From a checkpoint of a small transformer trained on Wikipedia: MLP 128 ReGLU, tied embeddings.
Each number is 128 + 32 x the weight over the matrix's rms, rounded and kept within 0 to 255. Layers, rows and columns count from 0. Numbers have three digits each.

# layer 13 MLP up, 128x64, rms 0.164, rows 51-84, columns 0-63
157178066147110113136087134072133104090156106123214123146100183072086109123174079111161157128173093169068094088061146159089092103161147084166091159108126091111106088124112132160122171102070152
114152043131158114176144117110091202117141155108094125121147157150107176154122091108074158137087136112139109153187095081124112143103133113126087150122144121102142139125094095093184202061133136
123146077109180092133134110080148207144124133168135166193108152121104162123156127115149182151102202123203107126151108122125163174138084148153163155154106076067059137085109113118135146115118134
156125170088060168135117094135088081150078143179101133124144113138137071126065153121096162106160110171174129143105132159158153103173094066149098097171209101086157077117133078159151141103166146
144130068114145045098058142143102203125147145142067114101131186118121151145106172109137104111155055139151149150128074180108101153085019126129159067108142114141093174180099115138124106106147135
153127127109105103099180155162177138097095124202127111152126128069204078183184118133140134119147131130154171200160169103154131133145074108132189145180175127136094126140109113138084145142173117
121159092122135150085095093075188033113113131100083106116152160087142125148120109135142161166071100103094086136110061092095139137220113175123107147155157162146139115047142129125137139144121121
113164086122107091151119100152118122159132154173120144070045184141156084160129113100169118161202158149149120104112106123147141106131131135102144046144090104121179099192110127144115091160119098
129104113124099057129062115143141074158121157119146080124145211126120161106108129136142130148171099195111137162152116169120097139139097129089149139147047103202180107154092165102065119120172122
136143143109101066090142079137140115058163117136091153092096131111126144149137125142089110108099130085096157123146061111118127120141104130153069117137111123082133140141108099110102132092127117
128142150143123141077111131124114151178107097097142102120093158147192090088119095180090155115128149128142148109153151126127159131081112147110157158102134117129054070133117159152110096087133153
115140088116125129192133110100111110089119161120164115185162170149113157126145165117125148131096157146176099095091108165091127088075107162109199118094111101122145151134083089157086097156120190
175104144160154122114054113071168099103128128102184122014132117109125155083168176088104132084104131112083144116117150161164159117067121161179164212141145166089155164142138134111133128108114122
160148115156148144115120137085109101212103122129157148169098152165137198118107071139115147132170113126172142138133148091161109128132164095145122126131097081149150160174118171168105132116132160
129112174121095142114102149067214156183123132070112153116124109115148083152136153138148142123130175067122172117124097157121165121139139166084125087142096157115175168124149118154135169108158046
094123123125100142184123124169142145089184096118110119167155107103064138181163096128151091135125174053113161123065162163071182129173181140121128124111126107171061155118139121115165134187052171
084140153128218113114125149103135119124050106131141133135084176095077118151126152134109138151149135088137097147158063142129170094095145104070212108088130086130166142086130083136107102147114094
141126157108111183125093105063081080107133120157140166129115134103113135140110102111119109110104180098126102155079147123133157122179159087137037174149135126124203101095133112155118154153112137
169122106086125146128148105121087183122126103119114141137085106073136077138094126124173113150087085122164086181110105145111102136146083067153114106100150123107122152097143184085162138079157110
085121132105130218143204122114123112161116098135090170149151157071126117145144139154147092103148145104142102154065091164130116131127124088096136162112139134159186118161156089084107158101131120
136162086155110153096154147118094123180085207139115142128147061135108139169154079114126113114075147109146154142155137113131133142131157167137129208117138129105132139124109137098122144123173130
162114108038136145078104111205168132155135115137102162104055115097104111131056111058125131144119134073156140177155100085117024122117121161108156104085123223180119179190149088097128155128132105
129112163111082131126122132141099181108084071153156072181137135089166082106102106103138192106130106143146092148092043127126117115203125087064124078181143105068156129080198120108144172101169101
137158115142146229155187144102182136187113155092174146189128196118132179128147191149146144138069165110130101096173122143137137123153101097117132145146116078130116125088069158094181198125193134
066165127162150162134128103158116068098090156141105116132121064134126061137060161117123156153128104099143067133194156112162134103142151094109137139153140077178151112157146098121166110121122164
083155060134160220120107107150130147143105124142105117130097124109137091130128183092109162128081170094196177136129117162097148095099158150118140154184157100131127093124155083138112147090096110
066175153120129125182122139127123111145124134094129123103098107142204132172121113118112133121125132178143094139085100094141115087126120189078101143101084148113156204182086124147112121132138186
066101164117119092104101090146128099104142142101104111143183163101109087156162094125146135118113120181164059115148106136126124124148152157120117118124122166161175173055174136145090148099112059
179154181134151132157001090115065148140100120165119183174068169179145072151076155145099138122150132172093140084136106119111075149088120150148125092116071104212090142192113109130130123129111209
149167114179184133164079093085112122070135060095129117132167164159116139116163127124070190095145164133143087131181127172122107102112193117129108098138109142131148137138135075138127153136189105
087128158158128118090156155127150120107115153120128102132145128154165093155059138134104117067169095072147024103166102117093143065098141121097164197157151174114133117106129097147146134168149153
116183107162161192158088119071119140146143073072090141150104093173086093142117130121091146130125147114139148102124154119142093099104140122131034124122107166122114114131077188131107121094123131
109129103076128123142116125145145100078189157162121077096147061094142127124142137080118153147137121080097125098090090166105116168164173099136194077164116113149042120174126105118083130128078170
131137160183180140120053171097102106174104152164123099152096191094155176069157132052091084113162074082070076166158111145067138149099096215185101194123135058105134168137146171115089151146128128
# layer 13 MLP down (transposed), 128x64, rms 0.132, rows 51-83, columns 0-63
096118132112122169080171151111100153133085199121109222088127131135157133155091115118160212088160189118076134131140118149090127115083168113096099164142133168125135056124070116077136173151098134
169139205180104107131100127131084124190144124174169151096139167143065139149186179149163135120099171168136131083096083114155119116119150132145048076176133118128158129153119189107107061128132200
132104143179139165139178149092143134133100032100093174141128109122205135119088137132169123116128080144135092137123148135199148145104121139137097155165160154167143109129129208172129091115140134
195152122135069156155128064164108110088136139207137151179128159111181118132146129115129094104105120106178126103065120147133091137143147169120152095121139114136103186174151109198123179124141076
102063158140141191201202189154092110094132184074195108135174093131139190146159088123184159109102131127091111145104179119109150181140177126132115145114082142070123102129114131089192179161161155
121105080107144128163115134175077140105129120134116133166111079194104104097105130111153154069084093096142123097108141160118093105140099135115149167103122138123133086128110094142185153072097157
158135130143173082191096118136133150146173122133149145059191208065128161111145079098142144130119172161143059159143121165071166157151118117120160178116065159186133165069168140096145118128149121
105126106102130119120140162187149097095112092108093179097121065118120149127082171111169168120078145088160190108184114124131144100133154128134110131155143185138120166166146159080075181057082130
124124105113123138148174135104109132129193083134151112051116070151166127113101106144085162148135148070122117080155095105079127158169176182171092147141175142068130148125073112067139157132117149
133157127104110171143115160154167102123117177148123144131150125117162116099143167138115154156120134103120116077178117088075155177173134158157102159169113116150096179176141180139143189082126142
125141164135131115138123120085105136070182112096154170128095094182107125121114146109182087149163108135140171093112060091161076115189098126133092128113099089133164111101081137154110106186115149
139141076163175122164114174188148110137164144138102151105075116129155130167118129171157101164095078137110110141079164185158143126073147103169125160098095166144147120168143150183165136109143148
194095135123087145102104103167101083112139178150090129143141110129100069132138171107141108154106138108157169068169113079092100070138111143150141106181180090088132114113124128140132189150120107
124154168146117107099170049069108151116113099169117107089104156134138127153159123122102068094141140097161096100100107139167148129122148111140074083089157169136146158053156150142153118110124153
121154064180117110167126085080095120088183188124149137115092140138129114100087130128173126143081182165134150107180085168039117119086142192137170131128099145128135152148098148043104168154109201
134199094125142173093135094120142096144159107133162104160103137074155144100163086117103098186112075139163121156164114115089107110170125069164195153082153115159115106149142142159095157101079118
083140151086117125079140143105139152152129103105154092119165149146131171124098075141098152134112146176081105158123134082120154142164157140170045126108068133168102138156140157086116097121156151
123128088137096154102183146179139113147100138123091136114142089112152078128087152115144057150111108075125110069115153111083097174151128136156163157127130135097099162133137151135145149098031084
114141145149136114135115117113168105091118154134130088091154160148127141151152102133125153085136166144110107114158153161055139150096129161089133119138088136115138098157129067144096212171101134
149133156144093153150140152152161110109077142122151145161114087111129144137155143210115154045113107121133183118159148110081161142100179174115141102112107101176135152183127177142115178121151130
173144150141143100199115085156118141071160136072184110173151123135146132135142132152113156109162149128163075134090150156130173143140163099129156128150132080117135159128133095175152149139171187
121108134181119115072135143112164144109103186173139106155128177182076158027157148106106104083088074109092129136159088049113065119169113099087062100120171089125138101139100083131180197138079072
148078120138109088149172169085125150108128119113157142206118132114149192139145100111192166104122069135110114120089118164106145138156148161131146166119134075088074093118099117166180097182111169
157116104071139117169141160138126214087064114154167118151112180103182156211114137142168184085092117090125103125097095197173124122170153122113115129125123108099053130134102114137152069095164115
099140163055093140069082182134200167138121173056181196101123179208168127164126111172141166107132135137147091132096098180170069175085104101150122179130122163119094101095089081157151169152161100
093102098183154100126187052100135107127126117154153140128143096129083130127132124101126115184118095158129102138104200080174133158179148155105060119189159141089069151133181125123130127141101133
162103099112124123155173133126093075139092133123094136139159092070106138132117160142162156117023130116159095095117171171144151058077177056101146095165132114096144145123184133086117144102143148
119096050164122148130159185125151119135140140153133151122099119081110114089099143090106099140078108123151141119095104124029108142177109141175187101127152140091115138055131125061165193093106143
091107113114107099110137138135107131126180081145160135108106176099076197167119025158074162164145122208124087216140094147153148104161175124103143103111137096174145098033069122128108068144169127
135125130103101100126149133118145115181128105114136138155142110132147118133106135131130112133100083164103159138063122077233122162155086102137136160128152097114095114077119149119127068140135137
188089132180159133104056129139121146101101153135123161148118137168140074116111178128118124080129131097151109109141132112151107149084078140165126116198125115089150117113131090191141122106114110
095148120132151156135169122156118131161126117123067165088186125116121134133122117127073115126087105192045125183098103107150101122170124114151142135097182156077181116085149061091119086120162130
121070136174134113125102124139068154153081124140156150130113178181131135140116136137144125140111122147177135176228188129057110114069106153102072168108137155109202107107102129140201238120151095
# layer 13 MLP gate, 128x64, rms 0.165, rows 52-84, columns 0-63
156160070109148135122138098058084199159129124027148155152094116155165164186122149111125133145122138092129159134125099131120107151080115148095161170102118122142116154164124126107069110116127192
127053119154080136127143169091168097097127136129166148120129078113118092116122115146161120150131085142156100112080112158126081082156115080094109116092167133133110150080115099073140161147113049
125125093097049207162174158140122109157081141187089146114115160090076112157142147152122101166139116124085144116147135126096105081192153079102187145153145173121129131157051123155159152124122135
163167130122054120152057066212089126143140131135070131134057150125074070100092162171129042126153072089133155103090105151144155149114077121128169140086119102177155115183135182168113067144046170
162119131068160144156144091082093151180125129082105115126157107057112118125146142077171153160128186114165069079134100150089092139060183111148121111129117125125165189102120116111154162092134084
144128138110102062134163108100132155088201200126114110166162189151095109183108121129176199105066119122110108169095139133115115105166124145120150131143139132132074159103178102112196144104176108
158109141134088181098128159090160168147119105137140122196105066126146114133120128160103111089091133111093130130181094069118114135104112134133113146169178122085062151083140105119122136092050098
204085132197128099170155084143061124108152160132151127158181128135159168156089123086110154117157121139115121145132121142124131109120155147118170160190128107116142071106164045110138155109120135
147116144101121176162144171155139152139066155167134143109168128136066048132134129103116117103142141127114151136052130125110153123108126122111120115133130128102108119145159169139131115127150149
139133115126124154103117126136132097119100113139100139162123107094176103114152165121103174092100152137132122114203110166174147111113082132124172184182154090112108103105117142130156154121086095
123183137106131115149115127173110159148140135123104131142084188173112127109118166157144086171141117127102147132162147158114145140141123114141139189129130120127110068142072183188132070163105126
122116079112082144165140131180115096137157151171077140199131152139134142153099113150156098203098142130096178157099090102165089144152125075119085050164097104144116142189135106144159181144115109
153118109120121120167137181143149093179160161142157160187127133161108095119085081141123085121160103136111156126038148108138126091167111140139125123095131090131116118153138129113120070124133139
079133059100121117141142108127090149129128106160219133172110142134184090129114088149128108132126154150134093120124098133138175115152120135127138191111056135144116126146085140102143149175126227
159128193121086144095117158079160084149086189102166135130086147127182170121105149163108175093124091143099109080181089135170096113131114125170094174145123126146160102087108137127104130067167133
106140130141202146174122125103212083107151185091167123161137123121086139196085115174129082119137129163080091144141155109072113119115086125111243132099116105132134117132140099127096137126107095
126141134145119142100137136163133145118088118107089113140121124149108069104117122123205144189087114139137149112164089106126183101079111137130209086120104137144141159147109139128176113109132104
198133124158162122140076079091134130139093087104114124107159114174092177105106141142114156166107129184129126118154162135111140188085109155092110130131100143137103096158171123136102112163106114
093080147095148118143117090114177088094163121140109149171103099132133163171194140107157145207136119128072137085141150107114106127114154164116150196090116110155144127122115186081112131173054105
147149162124123063163188089091142125159069145104112146168101083134147162129144134105079168143087130099115151114127176149137162155105152137133176161103153152124163144135129203121166127155144088
098184062054153174099181082120135093145156140118098124065105132109134108143101117072155074117091141128132172086102109113082113165076160141173124192125108139137110182152167141110158112117117072
131095106143080157101174167094184066119163159135047137177143091101128131147117132149127083151158117076069173086173105073099105092144162168179116163114132153129088126158123110147155145120094127
122134164110153164069180113210157142148128146100036134114104108078161107126120108128159096119052155130143136131200131052104105163173122087144142119076163121150127150159073128123071100137151109
140178161169100172097121155186072097237164123086140158145101145149117129093127147096202139125138116212145163081086131181175096127158071122167112124149123088130141141157107171092174141140104129
099080134158147129069073117159156131115169115104087092111091142133158118114103124113087120121126148143184120106109113160105115045073156162156105136089140137185223109136170094165116076107123079
176106164139136185119176120131165135142140104111087160143114138128110176108157140133096095161070120147054160170129187109112164103090144107122145160093153048135171094136148158110125062126106146
155178122181126131097077143096142137115135099126105121134096147161134158090139128119071147157116140104194128140152140122112092167136086121156182131128102125138160095161128113089183037135115098
138121119080084073080118145141162165104181153155099160072056040132101140142128114073099059162095130147136093174147149181134057139171127076155099205179126161111152134116136123132091147085084075
102167114209162137102086079133136202086099124133161145133194161143145130094110171149131149124180160132175103087159207168132133139046132177113134164157130158132132134125171125135105099148119131
107096144159099110132162178113194138139136176101114137147084072154188120115127118115122116125158098090087176048160146094144091084175170142146137161148130145102085107121134101164156147092170089
109130158137165120126158103136164158178162124128179086071111156168121122162074144128172154104171100110105102083086114120195133163099111090169136120101091144146082119161166161094167136125104119
161092123177133098118072088075149138193086095090127161138126205207110163099137134153138166165103128150172117112224169098158130091095123155117113191129087100134158106143123146152102103138191094
152115137140097144168171123098110082130131176174079119096075173106177068108132136089139156065071098069063158107128117115123091158130072160170164172129183113119085207155154145107210102125144072